Each number is 200 + 20 x the weight over its row's rms, rounded and kept within 0 to 999. Layers, rows and columns count from 0. The size before them is the row's rms in percent of the matrix's.

# layer 4 MLP down (transposed), 1600x320, rms 0.0489, rows 98-152, columns 256-319
099,220,181,212,195,191,203,203,231,180,169,193,210,210,232,236,199,228,184,190,188,218,208,228,185,186,164,193,208,168,185,205,209,176,180,195,175,179,201,196,173,188,181,191,200,182,218,208,218,221,185,239,173,191,222,184,175,185,237,180,177,211,175,208,192
103,200,178,200,206,191,189,167,214,196,234,174,202,187,195,205,194,194,215,188,192,206,193,202,187,195,196,181,207,210,207,187,217,187,169,184,208,165,168,177,238,189,179,192,180,200,224,205,195,193,224,216,217,217,238,184,197,240,185,234,210,212,202,214,190
104,182,210,225,168,173,215,225,186,205,221,196,174,191,201,188,186,199,175,164,198,182,194,217,216,181,198,181,210,177,205,205,203,223,197,155,182,230,207,224,177,196,194,182,217,204,209,211,185,166,198,235,169,197,226,221,194,193,202,203,210,179,194,181,180
095,179,170,197,209,198,163,215,194,222,228,190,204,190,189,204,219,209,194,214,185,221,227,187,194,188,210,180,205,224,208,219,199,181,221,224,181,202,181,174,202,170,199,200,186,232,215,188,190,201,222,199,182,209,172,163,224,191,243,211,231,167,207,173,196
096,181,199,187,244,189,196,218,194,201,179,199,184,217,168,185,193,180,181,185,175,203,226,189,210,226,182,216,221,205,245,178,196,224,220,193,188,188,212,185,202,211,215,186,171,224,202,211,168,186,152,223,206,208,222,212,209,216,233,225,215,179,201,213,180
102,227,192,220,207,233,205,211,209,179,209,234,228,206,204,215,194,191,206,199,207,193,177,206,178,207,215,199,150,201,217,245,189,214,194,182,175,192,212,176,213,189,158,187,172,208,213,217,189,194,225,182,206,222,188,191,179,207,199,188,185,193,192,195,206
098,171,202,226,206,177,223,215,203,196,204,211,161,229,124,191,225,181,197,214,196,211,177,223,217,210,220,163,184,181,245,217,191,206,203,190,208,207,208,203,169,230,197,164,190,214,210,203,183,224,171,199,219,176,212,193,176,191,188,208,204,219,201,221,212
098,197,207,175,174,159,194,222,213,248,230,218,215,212,193,215,188,219,178,192,233,216,203,213,185,197,201,197,252,238,175,181,202,202,176,173,202,194,219,185,189,203,185,162,209,194,238,183,173,169,204,183,212,224,231,177,218,206,226,191,180,186,174,167,186
101,200,196,231,186,187,212,176,211,182,214,216,219,213,200,188,227,186,198,195,182,209,214,215,201,188,195,188,204,199,209,186,200,190,256,173,244,230,221,179,185,177,180,187,219,202,187,176,204,152,205,194,200,204,242,196,193,218,174,217,220,204,202,201,205
097,217,182,192,201,192,177,174,203,190,189,169,209,183,203,165,197,196,190,183,192,196,216,180,188,198,206,204,192,165,239,235,197,201,215,199,231,175,195,192,204,193,150,232,195,188,217,193,185,176,222,182,172,196,213,233,210,206,199,205,140,179,185,214,191
106,198,213,196,183,165,242,177,197,185,197,192,144,218,216,228,169,200,179,170,216,181,175,189,237,202,211,221,177,208,242,208,178,222,185,185,178,227,213,182,209,207,192,214,210,177,187,187,167,203,189,170,173,240,182,213,204,196,168,220,187,254,214,202,205
097,219,202,223,221,205,188,228,202,184,186,252,217,215,184,180,219,186,157,238,178,172,233,208,199,210,210,204,185,190,229,181,210,179,224,216,226,162,211,168,180,233,176,201,215,196,211,212,203,177,185,176,180,218,194,241,181,241,200,208,199,212,206,211,202
104,216,193,197,217,223,210,186,210,193,197,195,230,190,209,209,183,257,194,182,234,240,200,208,189,162,194,216,164,220,209,179,205,176,194,180,174,199,230,170,166,188,197,158,197,180,168,188,222,221,209,201,194,232,216,192,179,181,222,217,185,203,221,198,212
098,199,179,191,224,151,211,232,216,223,184,203,185,196,206,245,260,192,176,209,179,214,199,194,197,182,201,176,196,231,230,157,232,235,187,159,190,170,205,191,167,191,209,193,200,208,188,184,170,184,202,175,211,169,229,219,204,215,197,202,177,213,193,228,201
098,232,233,161,163,169,195,188,203,206,214,201,213,209,221,191,185,220,196,213,199,177,203,192,198,199,221,201,209,242,248,216,201,223,183,198,198,216,211,211,179,184,206,225,194,208,207,199,244,185,196,197,202,192,205,169,196,196,166,219,196,180,200,217,226
098,180,230,227,181,232,178,203,172,209,176,224,208,216,232,174,211,194,204,191,211,155,198,174,189,199,217,190,207,197,218,216,216,179,204,213,182,225,201,231,198,246,183,206,188,199,178,202,202,191,188,204,153,213,212,194,208,193,187,220,197,211,220,242,211
107,159,180,184,190,200,228,206,198,197,213,202,241,180,216,196,207,201,201,170,165,189,155,196,169,213,213,217,223,237,222,198,202,221,192,189,211,216,181,230,203,210,247,169,194,200,155,189,205,227,215,213,185,204,228,241,207,185,227,186,151,201,214,197,196
102,215,194,220,196,209,242,225,179,157,235,212,205,199,210,228,183,196,221,162,199,207,222,233,176,187,181,212,219,188,207,163,152,235,168,212,178,193,216,204,150,212,233,180,197,225,216,179,199,210,181,189,227,206,196,209,253,185,190,191,152,218,178,197,218
112,218,219,210,200,204,177,195,164,200,164,178,245,205,196,196,199,171,207,166,194,209,194,215,191,182,194,197,205,180,207,191,217,185,182,203,218,205,237,240,215,181,169,215,224,234,181,199,234,199,165,223,188,213,221,209,185,167,203,199,178,203,199,208,192
099,195,182,228,200,196,206,192,156,221,173,196,169,189,190,170,205,201,189,208,174,191,207,181,220,175,181,189,226,221,197,194,217,173,231,221,191,193,195,181,228,153,192,190,223,241,199,213,211,206,190,175,210,168,181,215,202,220,160,181,172,180,202,213,187
101,166,180,208,181,205,178,212,219,228,191,175,187,221,207,202,216,198,201,202,171,229,203,240,204,159,209,223,198,218,164,194,202,193,170,180,195,178,192,186,218,199,197,174,205,228,209,197,200,213,201,190,199,190,180,185,196,250,204,223,212,197,217,186,167
101,176,153,219,218,194,188,205,197,199,198,188,182,208,185,186,169,196,152,239,194,222,186,216,205,230,221,208,132,239,227,207,245,184,208,217,174,200,192,199,202,223,232,182,221,197,194,227,190,190,175,222,206,207,194,214,187,198,206,204,180,216,177,180,183
102,161,185,181,169,194,192,202,205,209,205,145,202,209,198,214,178,204,181,227,211,225,222,217,220,194,219,225,185,179,212,172,166,167,206,186,170,214,195,230,228,191,180,185,184,196,200,190,213,166,203,193,187,166,251,189,201,216,196,215,201,202,223,197,158
101,222,200,197,181,203,198,207,206,190,217,220,189,169,207,185,214,179,213,200,211,175,192,204,202,199,235,201,219,184,179,200,209,229,230,150,156,168,183,242,195,179,199,189,176,194,197,238,189,181,217,188,225,190,208,244,192,202,222,186,233,177,181,183,186
110,204,192,228,226,204,192,195,191,166,203,209,162,254,214,212,225,165,175,249,156,203,166,202,204,192,183,179,212,166,201,229,193,214,202,199,222,208,224,170,199,229,200,213,222,219,207,234,204,199,214,185,214,228,212,202,207,208,185,221,201,206,164,233,161
104,233,208,225,209,218,182,156,181,162,191,206,187,223,191,183,179,175,193,198,167,179,205,160,233,192,198,239,197,179,235,219,211,187,175,204,221,172,196,202,202,210,191,232,201,194,225,215,227,221,193,213,181,203,246,192,201,205,213,240,184,215,221,208,187
103,188,140,218,202,252,204,188,242,223,191,234,214,208,167,188,204,177,206,163,202,162,155,165,187,210,221,243,205,174,176,234,201,185,208,220,213,190,214,174,186,208,205,183,164,180,193,208,201,220,209,226,243,219,215,183,228,194,195,210,171,191,217,188,213
101,222,204,177,255,184,206,233,241,179,195,213,225,241,195,205,238,182,207,203,187,201,200,238,200,193,190,182,193,186,230,229,218,198,192,174,204,197,174,201,203,175,231,190,195,169,166,205,212,199,182,202,162,226,201,183,157,145,218,202,196,184,210,225,152
099,202,202,216,196,188,232,205,179,216,222,204,195,189,218,199,192,178,209,252,178,223,209,219,204,175,181,165,188,209,227,165,213,205,210,198,193,206,180,192,215,182,222,210,237,202,240,205,209,187,214,191,198,191,209,207,187,219,209,182,189,260,225,181,245
101,188,204,184,208,209,174,181,202,190,230,179,225,210,183,203,158,164,199,205,234,242,211,219,232,192,191,198,195,208,244,216,184,202,197,194,192,196,153,229,224,185,206,188,188,173,223,208,212,207,190,213,179,189,214,217,183,230,216,210,184,207,198,211,205
091,199,200,241,186,203,191,228,202,194,209,215,202,201,229,166,226,209,205,161,184,196,209,209,212,157,188,220,196,176,189,180,160,228,170,196,192,169,176,187,155,212,222,201,193,227,195,188,240,175,190,194,158,201,200,183,178,202,195,182,214,209,154,176,216
105,222,209,214,215,183,209,191,192,185,167,180,196,215,233,200,218,221,183,210,215,199,200,183,195,210,154,228,209,217,194,185,230,235,191,233,221,184,229,221,196,203,206,237,206,232,215,174,204,219,198,210,172,227,217,183,180,196,186,221,225,194,215,176,212
097,188,196,194,210,172,181,181,191,222,198,168,210,188,177,181,172,205,192,207,206,193,209,190,184,235,205,208,199,185,202,211,230,211,213,177,228,176,196,225,193,223,213,209,190,205,184,227,186,203,214,176,197,177,216,245,185,172,244,200,172,185,203,199,229
098,226,243,193,164,203,185,182,224,193,191,181,203,193,214,214,224,184,212,208,211,230,236,224,187,218,164,153,196,207,237,203,196,232,207,220,198,173,230,195,222,186,210,197,192,186,220,168,219,193,181,185,191,239,168,208,212,201,204,191,218,164,210,211,190
097,185,220,203,204,224,190,218,199,206,232,220,162,229,205,180,232,192,166,206,240,192,239,235,196,197,215,172,203,186,174,194,192,237,217,205,184,161,197,221,189,159,206,156,177,188,200,180,194,194,224,173,235,209,205,199,210,180,171,193,224,206,225,191,206
108,177,215,202,164,179,180,179,210,181,210,184,175,173,222,233,216,216,213,179,162,198,190,211,237,200,178,206,212,179,169,185,203,209,199,198,214,173,214,190,173,218,193,193,236,194,193,146,234,187,243,225,164,184,198,189,202,200,187,228,239,205,213,197,180
110,222,208,206,191,186,187,197,227,206,217,232,243,208,208,237,186,136,183,188,191,188,186,212,159,183,217,190,194,217,202,170,181,196,191,215,227,196,157,235,147,206,200,174,229,187,180,190,205,207,207,188,174,184,213,193,194,211,187,214,210,215,183,220,196
102,175,184,181,194,214,185,193,200,214,187,212,157,222,230,171,164,198,201,222,176,181,186,217,196,207,168,150,200,195,204,232,171,206,198,192,230,203,204,217,216,205,196,204,163,214,196,204,203,186,171,240,202,178,195,191,202,241,203,203,198,178,219,209,181
096,170,192,207,207,196,184,221,178,198,192,157,177,188,184,175,211,204,194,190,206,187,166,243,216,196,189,189,197,199,195,156,196,192,209,195,194,189,183,249,200,218,205,161,210,220,206,206,257,224,217,207,203,190,219,182,189,233,178,195,201,230,179,219,196
100,225,228,205,259,218,198,211,210,204,186,230,189,210,228,157,203,175,206,223,212,202,190,202,185,190,151,179,200,229,201,193,215,216,192,222,202,161,218,176,153,178,180,220,219,223,232,209,171,169,198,198,187,190,201,219,215,191,226,192,175,229,189,225,207
087,201,190,193,227,181,207,177,191,181,210,222,203,176,212,177,247,208,194,225,207,248,197,211,184,190,210,197,241,185,247,187,240,195,216,168,155,211,177,193,178,170,222,206,172,231,207,199,192,209,186,243,190,148,198,203,216,204,199,213,213,181,166,194,200
116,183,208,174,175,185,231,189,197,200,203,195,186,204,183,180,196,194,186,225,151,139,224,165,186,215,212,207,203,226,174,202,206,193,191,176,215,234,221,172,229,185,186,221,197,215,180,202,223,187,221,222,184,177,187,180,160,191,229,208,184,215,184,164,153
102,175,238,241,195,217,211,228,226,224,160,215,186,171,203,195,215,226,229,212,199,174,207,195,203,159,188,203,219,222,207,242,173,236,187,199,201,174,202,165,163,197,214,196,195,162,165,206,209,181,194,194,195,202,208,209,198,204,205,192,197,205,207,218,218
096,220,184,205,209,209,173,225,153,220,201,188,174,212,195,210,207,182,190,209,214,194,209,234,220,216,184,218,191,219,195,164,226,218,223,190,206,197,188,191,195,186,224,193,198,165,220,182,199,168,205,197,213,170,238,207,188,199,197,189,239,219,196,203,183
103,183,207,173,199,218,225,192,198,187,233,213,195,182,230,177,233,219,221,218,206,205,224,169,195,193,196,227,188,213,213,231,196,199,205,202,193,226,216,185,146,205,208,194,171,189,177,205,146,200,146,205,242,223,206,189,205,242,183,239,212,213,197,207,193
097,210,184,177,220,231,200,191,192,200,243,192,197,186,226,204,219,194,131,210,221,202,238,217,198,200,188,244,170,176,219,187,207,200,180,202,199,157,232,201,221,173,215,184,196,188,212,199,174,200,176,191,185,178,204,219,185,189,182,185,191,222,160,194,200
101,174,220,212,204,194,132,187,186,197,211,221,189,222,186,204,178,215,188,197,175,198,223,184,176,185,202,213,201,193,192,215,204,195,199,208,205,191,205,216,202,199,193,197,208,218,229,204,186,161,197,229,236,208,205,191,220,199,227,214,193,230,230,187,190
102,178,177,172,194,214,209,193,196,177,195,202,189,213,185,196,184,220,200,200,208,194,230,204,179,174,230,173,206,223,181,186,216,201,176,211,177,198,191,200,231,171,198,219,199,191,193,166,211,173,173,199,207,181,214,192,160,208,225,212,181,207,179,175,185
082,207,200,184,186,179,201,229,194,188,171,194,207,212,198,211,207,191,200,191,215,191,201,216,182,209,210,201,200,209,215,189,188,181,215,212,213,199,186,189,154,193,197,220,228,223,198,178,231,171,224,210,161,181,163,166,188,187,206,183,208,202,208,199,180
091,202,170,191,162,207,229,233,202,217,190,188,218,195,226,155,178,255,210,203,208,184,231,218,191,199,182,201,199,246,192,197,167,178,230,220,160,235,195,193,188,205,228,207,227,199,203,201,235,159,205,198,203,220,201,178,173,207,220,215,188,218,192,232,231
094,202,163,176,204,183,188,203,173,184,183,224,225,198,190,206,197,202,201,208,192,213,182,183,199,166,174,192,219,190,205,189,222,220,198,214,195,201,201,211,231,212,229,172,207,205,230,193,214,170,237,200,163,201,204,216,184,208,216,197,162,201,220,202,168
098,182,233,194,218,194,166,229,203,211,210,170,194,158,217,188,202,226,205,212,206,177,198,181,204,218,199,196,188,188,192,217,219,202,204,148,198,221,206,192,192,210,195,230,240,174,170,208,206,193,165,225,219,179,158,182,196,154,204,195,174,222,210,214,196
102,171,161,217,206,190,176,221,189,191,208,198,208,193,216,233,201,208,189,211,184,230,187,179,213,198,216,208,206,171,205,220,179,160,226,201,221,193,231,191,175,200,217,216,194,213,217,176,199,189,201,205,197,194,219,228,187,204,187,180,175,225,179,200,225
097,183,226,207,229,220,210,227,213,200,194,222,192,166,181,154,188,185,203,224,197,233,199,199,217,196,177,200,210,229,176,188,212,225,211,171,180,161,251,195,209,192,235,197,214,165,197,192,222,182,225,202,185,175,192,215,203,177,158,183,175,208,154,170,198
101,210,204,196,178,183,195,227,192,194,202,157,139,187,201,138,204,198,211,200,212,190,271,184,168,181,182,202,239,186,207,181,182,197,219,228,180,164,222,226,156,198,214,207,185,195,199,192,205,210,196,210,227,176,203,202,210,200,198,193,172,210,197,169,205
# layer 4 MLP up, 1600x320, rms 0.109, rows 99-152, columns 256-319
106,211,198,181,207,248,222,172,204,153,179,203,185,219,193,218,187,181,213,185,181,191,209,199,222,182,175,220,213,229,239,206,197,170,195,196,203,229,185,158,205,177,198,233,232,201,202,199,180,191,172,218,231,197,207,198,236,210,211,166,187,195,171,209,192
111,211,183,204,199,210,170,199,198,205,189,201,229,217,196,196,211,209,202,193,194,230,226,183,213,187,201,161,221,212,218,197,216,196,215,231,215,182,218,169,187,210,196,186,174,205,203,189,208,202,207,216,189,197,194,206,208,164,187,164,218,203,189,195,210
096,206,217,226,199,216,205,204,174,203,217,194,198,164,195,185,211,188,213,229,191,192,215,165,190,216,219,216,214,193,177,230,213,196,207,171,206,199,189,221,194,237,180,176,205,160,204,216,187,225,185,225,220,169,197,183,212,192,170,227,175,195,179,248,204
103,212,229,175,215,210,220,229,181,206,208,229,192,227,203,192,168,175,237,208,244,165,220,194,191,199,215,184,238,192,206,209,219,195,184,213,180,204,190,200,218,194,195,213,240,217,201,183,200,216,238,216,234,196,168,185,233,224,205,211,166,210,187,241,185
099,198,189,182,190,205,205,208,238,182,214,190,201,213,221,231,234,179,213,213,207,177,219,191,215,210,196,228,192,180,204,227,207,229,216,179,199,196,178,187,227,202,212,181,204,205,197,147,229,202,196,215,235,219,242,175,239,174,159,201,180,204,210,193,198
091,202,173,184,206,234,184,170,215,155,221,194,230,190,163,224,226,228,192,230,213,207,154,220,198,211,232,223,212,216,193,200,213,197,225,196,205,236,236,225,204,225,186,226,198,183,193,198,208,194,199,222,201,184,192,187,194,165,210,185,220,168,201,223,227
102,203,205,166,231,193,233,187,222,189,192,213,205,231,196,198,222,210,197,211,213,145,225,206,183,248,194,184,167,196,205,195,170,208,170,216,219,183,181,191,178,200,193,170,169,215,204,186,206,175,240,230,220,186,156,197,231,224,218,209,234,231,197,193,210
103,177,160,178,169,202,232,189,193,221,227,216,212,218,198,205,228,175,164,205,233,185,169,193,194,216,198,217,228,225,173,208,223,173,171,254,198,209,182,177,190,189,189,211,189,221,172,210,187,177,193,199,190,192,208,201,221,207,207,203,197,207,226,193,188
097,210,182,194,190,196,195,218,203,216,201,171,184,153,186,210,171,204,155,212,214,217,199,204,200,193,212,209,210,198,182,174,243,231,229,219,204,221,182,202,194,195,194,192,250,183,193,247,214,191,228,189,199,210,222,220,226,222,172,220,179,231,196,232,198
108,174,195,161,220,231,183,194,213,183,185,168,206,185,225,187,203,201,192,206,168,192,175,215,204,184,171,168,204,187,190,180,179,183,236,204,172,222,200,213,163,184,193,216,200,184,213,224,198,203,173,210,221,207,235,160,224,194,219,205,221,176,178,198,187
093,203,158,208,193,182,193,215,165,174,198,221,165,216,211,197,220,214,195,207,205,183,234,225,186,201,221,201,189,187,181,199,205,214,198,199,199,240,209,206,190,208,171,185,184,217,185,215,170,239,211,208,225,201,152,238,215,193,208,215,175,163,223,241,186
098,192,162,214,236,204,208,214,203,202,186,181,173,223,223,176,188,228,206,179,223,223,201,194,182,193,201,219,210,217,181,192,184,208,175,191,209,216,213,179,227,194,214,206,210,150,211,212,200,210,184,167,221,201,208,201,218,223,216,195,216,204,229,207,180
095,240,168,201,232,205,200,206,205,205,171,217,201,187,208,220,184,207,184,190,227,185,218,190,202,205,186,206,186,187,191,190,176,172,225,193,225,214,194,187,221,210,223,221,189,207,213,172,203,228,281,223,193,217,185,182,210,194,166,200,240,208,232,174,190
099,174,204,160,172,181,216,192,161,226,207,180,197,185,205,190,188,195,208,167,191,217,202,197,179,202,207,174,224,169,197,203,198,170,189,201,202,234,206,255,214,178,164,202,235,207,227,215,206,216,217,214,203,209,201,255,207,179,201,221,202,193,189,190,206
099,195,164,207,198,210,188,203,214,184,185,168,173,170,166,213,215,197,206,201,196,184,191,174,230,209,202,224,160,212,163,187,246,217,205,203,202,227,194,178,199,206,163,199,235,175,198,184,212,193,224,203,223,193,225,176,204,174,182,223,204,229,184,177,165
115,173,199,189,173,203,186,174,185,210,192,223,212,166,210,196,220,185,186,162,225,196,194,183,188,227,178,200,178,169,207,168,160,239,184,195,177,220,202,175,237,211,194,177,227,217,207,189,195,214,150,218,199,215,193,197,186,190,196,221,182,163,182,193,198
110,184,186,200,218,186,219,173,220,205,203,190,211,174,222,196,181,179,212,166,195,199,193,182,214,211,186,227,188,189,196,180,201,214,191,211,148,222,181,185,212,167,197,226,199,182,218,202,163,212,182,189,208,178,156,198,224,203,229,191,229,222,221,196,211
119,200,199,169,238,211,226,169,218,191,228,221,219,185,212,183,200,206,218,240,197,222,173,216,199,212,185,196,223,197,190,221,202,249,181,203,186,222,194,185,232,203,195,215,204,189,202,194,197,190,210,212,214,210,182,197,185,199,199,183,206,202,219,174,197
108,201,193,203,192,230,163,202,226,173,218,193,213,193,234,202,179,197,163,188,232,230,181,182,245,180,223,200,180,229,217,224,222,211,198,202,203,183,205,207,187,209,173,181,170,176,215,228,217,212,201,187,177,205,167,157,214,225,220,235,202,217,177,177,216
104,164,190,234,186,195,175,203,220,198,188,214,172,210,198,197,227,230,217,172,189,198,171,214,222,179,216,169,216,235,192,215,228,186,205,172,202,195,191,190,240,191,177,199,236,174,191,207,207,193,206,197,201,216,146,184,199,232,217,172,186,177,220,183,215
100,196,196,188,232,243,206,194,192,214,170,175,198,179,229,200,216,225,190,211,216,191,185,222,221,200,216,200,188,209,227,178,186,183,211,157,199,216,195,185,198,217,177,226,158,212,156,181,196,195,211,214,197,170,209,249,215,188,226,198,208,194,240,211,205
100,201,213,179,165,204,171,184,188,259,177,211,230,188,217,221,203,196,225,207,209,204,181,245,226,218,209,171,206,195,215,181,188,163,187,201,194,183,193,202,204,222,201,184,202,216,189,201,172,170,247,194,222,195,180,228,191,263,214,127,193,202,216,190,175
103,200,199,187,199,198,225,166,215,203,179,211,226,207,219,182,209,183,207,194,207,200,208,179,205,217,220,189,240,163,211,177,193,176,168,201,185,216,206,246,210,146,222,144,177,213,188,225,204,219,204,230,208,219,180,211,164,188,182,199,206,207,215,179,188
109,209,234,235,167,214,206,216,201,206,193,184,211,170,227,185,211,195,214,159,216,191,208,203,194,206,204,185,176,195,189,223,193,226,190,219,183,214,198,236,209,201,241,193,198,191,185,209,223,232,210,235,209,196,171,203,184,204,176,189,225,194,212,211,227
106,224,190,211,214,198,195,173,224,219,176,194,187,201,185,207,194,199,230,230,228,197,245,212,194,201,154,212,203,189,170,241,238,208,213,187,202,211,205,190,175,198,199,196,206,213,196,191,201,175,179,180,202,169,211,183,192,212,193,211,208,168,217,192,200
098,194,198,197,231,182,201,204,234,208,208,206,200,206,200,204,231,202,188,206,188,217,169,194,229,215,212,176,196,215,224,193,189,201,226,186,186,164,200,206,208,215,188,241,199,216,221,238,191,188,162,193,218,212,189,191,214,190,209,230,196,203,166,174,190
100,223,209,203,182,160,216,182,179,184,231,196,204,219,222,203,216,210,186,226,156,183,185,223,182,213,212,199,178,175,215,210,176,215,179,175,197,186,186,174,204,190,247,188,223,181,210,202,178,194,230,190,217,186,161,234,225,167,212,191,183,226,199,192,209
102,187,195,212,182,183,235,187,205,237,159,161,250,194,160,198,214,213,219,172,143,212,195,166,183,177,198,213,193,202,192,162,219,188,194,204,195,213,187,205,186,200,179,185,189,201,166,152,213,183,226,226,205,185,185,214,183,210,215,179,202,209,196,204,220
090,208,210,215,209,167,213,206,211,189,201,220,220,194,176,209,199,180,191,204,209,180,222,238,195,179,180,167,226,222,205,188,215,212,191,208,250,202,194,186,212,202,170,224,181,186,217,188,204,215,205,223,162,235,200,236,194,198,207,184,192,194,223,191,180
094,218,186,197,206,208,192,217,258,180,201,238,193,218,177,206,230,220,227,192,199,208,190,183,205,229,185,183,189,250,215,222,189,197,187,183,199,219,214,171,243,203,211,165,187,204,202,179,216,207,189,205,202,199,182,217,199,182,182,199,223,211,199,225,182
106,196,209,203,211,178,200,191,209,205,211,167,210,163,226,207,187,195,224,214,232,230,196,185,219,199,199,188,190,203,206,201,212,188,230,152,210,199,193,175,168,206,199,189,207,195,210,190,195,221,213,202,172,168,196,226,239,195,173,193,192,212,151,233,192
097,231,174,137,203,212,196,206,184,198,223,195,190,177,208,181,207,177,191,191,188,198,193,211,155,224,196,208,220,159,187,218,209,192,178,195,180,205,210,221,219,210,196,203,222,194,208,196,187,190,184,235,232,223,175,203,204,170,192,189,178,182,243,229,183
099,182,193,207,171,193,196,212,192,196,217,186,180,192,192,193,193,205,235,181,196,144,188,203,190,167,199,209,162,188,169,177,216,198,228,157,185,171,175,207,217,221,184,185,231,185,224,209,192,199,196,238,205,182,227,225,178,204,193,170,212,201,205,192,200
098,210,206,151,193,178,181,151,189,216,233,164,157,180,198,184,204,167,191,183,184,155,196,219,203,210,172,189,190,179,196,162,206,205,179,184,188,219,195,196,182,194,192,229,225,191,199,217,191,194,196,218,176,156,211,199,192,221,185,221,213,177,180,168,198
109,194,207,176,215,203,211,213,209,216,225,208,193,185,174,203,248,207,201,180,186,217,200,171,203,212,191,186,196,177,204,221,201,204,196,218,202,209,182,178,179,181,181,196,247,184,215,163,213,216,199,168,188,190,196,154,199,221,213,232,219,152,188,212,188
113,224,212,212,203,191,213,206,202,187,185,193,218,184,189,207,167,215,192,190,188,210,222,164,203,155,165,184,197,217,189,168,203,199,194,221,224,199,199,200,175,164,182,212,222,199,202,204,209,206,233,208,170,211,202,171,195,180,231,216,207,224,194,175,179
105,205,201,224,212,198,218,187,215,189,189,160,203,217,175,222,173,183,186,197,205,178,219,198,193,233,210,192,200,228,206,219,208,219,207,194,231,200,217,182,198,206,195,229,198,214,225,170,205,201,236,195,209,207,175,222,219,220,196,202,188,198,199,214,210
095,210,207,205,250,233,216,208,244,214,231,210,170,174,172,184,191,225,198,185,212,207,214,195,189,222,222,182,203,186,197,197,172,210,169,174,217,173,222,213,198,231,170,191,204,186,202,204,176,212,204,188,221,259,170,177,216,210,201,193,206,212,183,217,217
104,185,191,199,193,202,178,172,212,233,209,211,234,173,206,182,175,173,212,185,202,176,228,178,194,209,205,209,179,228,205,166,220,199,193,180,188,232,198,224,202,190,191,206,187,186,188,189,233,198,163,193,192,169,202,221,156,192,192,215,197,239,221,230,198
084,194,252,220,223,191,195,253,209,195,225,196,188,201,224,175,207,176,202,216,229,198,196,175,210,193,206,218,213,240,204,209,200,237,209,217,210,227,194,179,234,210,205,213,188,223,220,168,171,200,197,223,226,218,192,208,193,175,187,224,200,200,214,175,176
120,196,219,228,203,145,202,208,179,199,187,207,190,178,213,209,198,199,184,205,194,206,186,213,180,231,177,193,194,153,198,222,223,189,197,225,209,201,168,214,194,194,197,204,184,227,208,215,182,226,213,197,217,229,265,226,230,204,192,166,228,212,195,199,199
105,177,220,200,194,166,163,207,205,208,210,212,218,196,226,176,200,204,206,222,192,194,223,208,204,197,208,236,216,217,184,201,200,217,188,220,164,223,225,157,193,208,169,208,222,211,195,212,188,207,245,176,186,198,180,201,237,205,211,217,205,184,172,187,172
096,237,204,225,173,208,184,207,169,229,208,213,164,214,201,205,215,204,203,202,224,179,180,196,213,241,219,212,229,211,190,213,210,235,207,186,198,184,199,200,172,174,174,233,219,174,206,188,202,218,218,209,213,230,205,195,205,200,198,197,251,216,240,212,230
104,213,211,172,179,199,208,215,204,195,169,219,196,180,218,192,211,231,200,212,210,203,189,193,209,223,221,235,194,214,190,215,211,199,198,196,191,198,194,167,192,180,188,225,208,195,207,204,181,187,225,222,185,192,203,209,185,195,201,201,231,200,201,184,189
099,202,240,201,153,175,204,190,218,205,240,216,197,192,168,215,211,201,232,188,212,225,238,222,164,220,186,195,174,213,203,194,255,189,210,192,194,202,193,192,245,194,183,237,172,186,231,189,173,190,214,203,202,199,227,216,260,218,216,176,197,199,240,174,175
105,206,171,183,177,175,143,196,216,203,173,226,184,202,170,178,199,218,159,198,223,169,173,205,169,183,208,239,207,216,204,177,208,212,220,188,162,230,192,197,193,236,204,170,226,166,244,184,213,193,251,194,192,209,203,185,208,186,199,199,211,201,223,167,173
105,232,230,169,195,204,176,176,200,203,217,223,205,185,211,192,205,171,175,189,206,217,220,183,178,253,193,209,221,167,192,222,166,219,217,244,203,199,167,220,231,197,195,174,193,186,197,238,193,212,233,208,254,206,190,211,161,201,189,199,173,246,179,206,195
078,261,206,204,185,217,223,202,234,209,218,245,188,222,221,201,198,215,198,199,195,202,198,217,210,218,193,229,191,207,179,174,181,197,176,185,222,193,213,207,230,187,197,195,186,176,190,219,180,231,199,198,231,187,194,188,220,216,194,235,211,223,191,178,197
090,213,229,194,172,203,205,207,189,201,170,198,189,213,191,178,181,215,216,202,222,154,218,196,206,206,196,186,200,188,168,219,202,177,191,248,210,175,172,211,217,175,218,195,204,207,179,182,211,221,187,179,205,220,225,176,167,203,188,221,160,197,231,183,218
094,180,214,235,209,214,185,212,205,157,183,195,217,217,196,188,216,215,210,187,211,224,164,168,219,171,191,194,181,200,191,201,163,226,169,221,209,215,222,161,187,165,195,192,179,189,169,165,246,186,169,186,202,236,212,203,201,213,218,202,193,217,196,205,202
097,239,227,187,201,221,206,187,193,218,212,202,200,186,218,146,205,202,221,212,200,245,198,211,156,225,168,203,201,182,180,196,189,206,193,217,208,222,195,200,211,177,187,203,207,180,217,210,202,229,229,188,196,263,209,202,209,208,186,220,214,186,229,207,165
104,215,199,194,201,206,195,208,196,200,181,177,185,185,194,206,227,233,196,212,220,185,179,175,213,174,208,184,199,222,177,198,201,170,222,192,199,224,202,210,196,205,221,230,199,177,208,213,189,200,194,221,210,149,177,228,224,204,231,189,154,203,215,183,252
090,245,222,226,190,186,217,210,203,208,219,226,192,148,202,205,198,236,179,212,188,200,199,181,192,219,165,217,198,226,179,223,206,203,193,196,193,182,180,231,198,194,181,198,219,194,195,195,206,208,188,175,172,169,198,173,209,219,171,220,190,210,204,204,230
100,187,202,169,219,216,216,213,182,198,212,201,226,206,173,203,193,180,176,172,194,212,226,185,165,205,205,192,218,198,213,199,183,193,174,215,149,202,220,188,233,193,183,207,224,194,188,169,183,196,181,211,227,216,178,272,196,179,216,198,195,197,226,172,184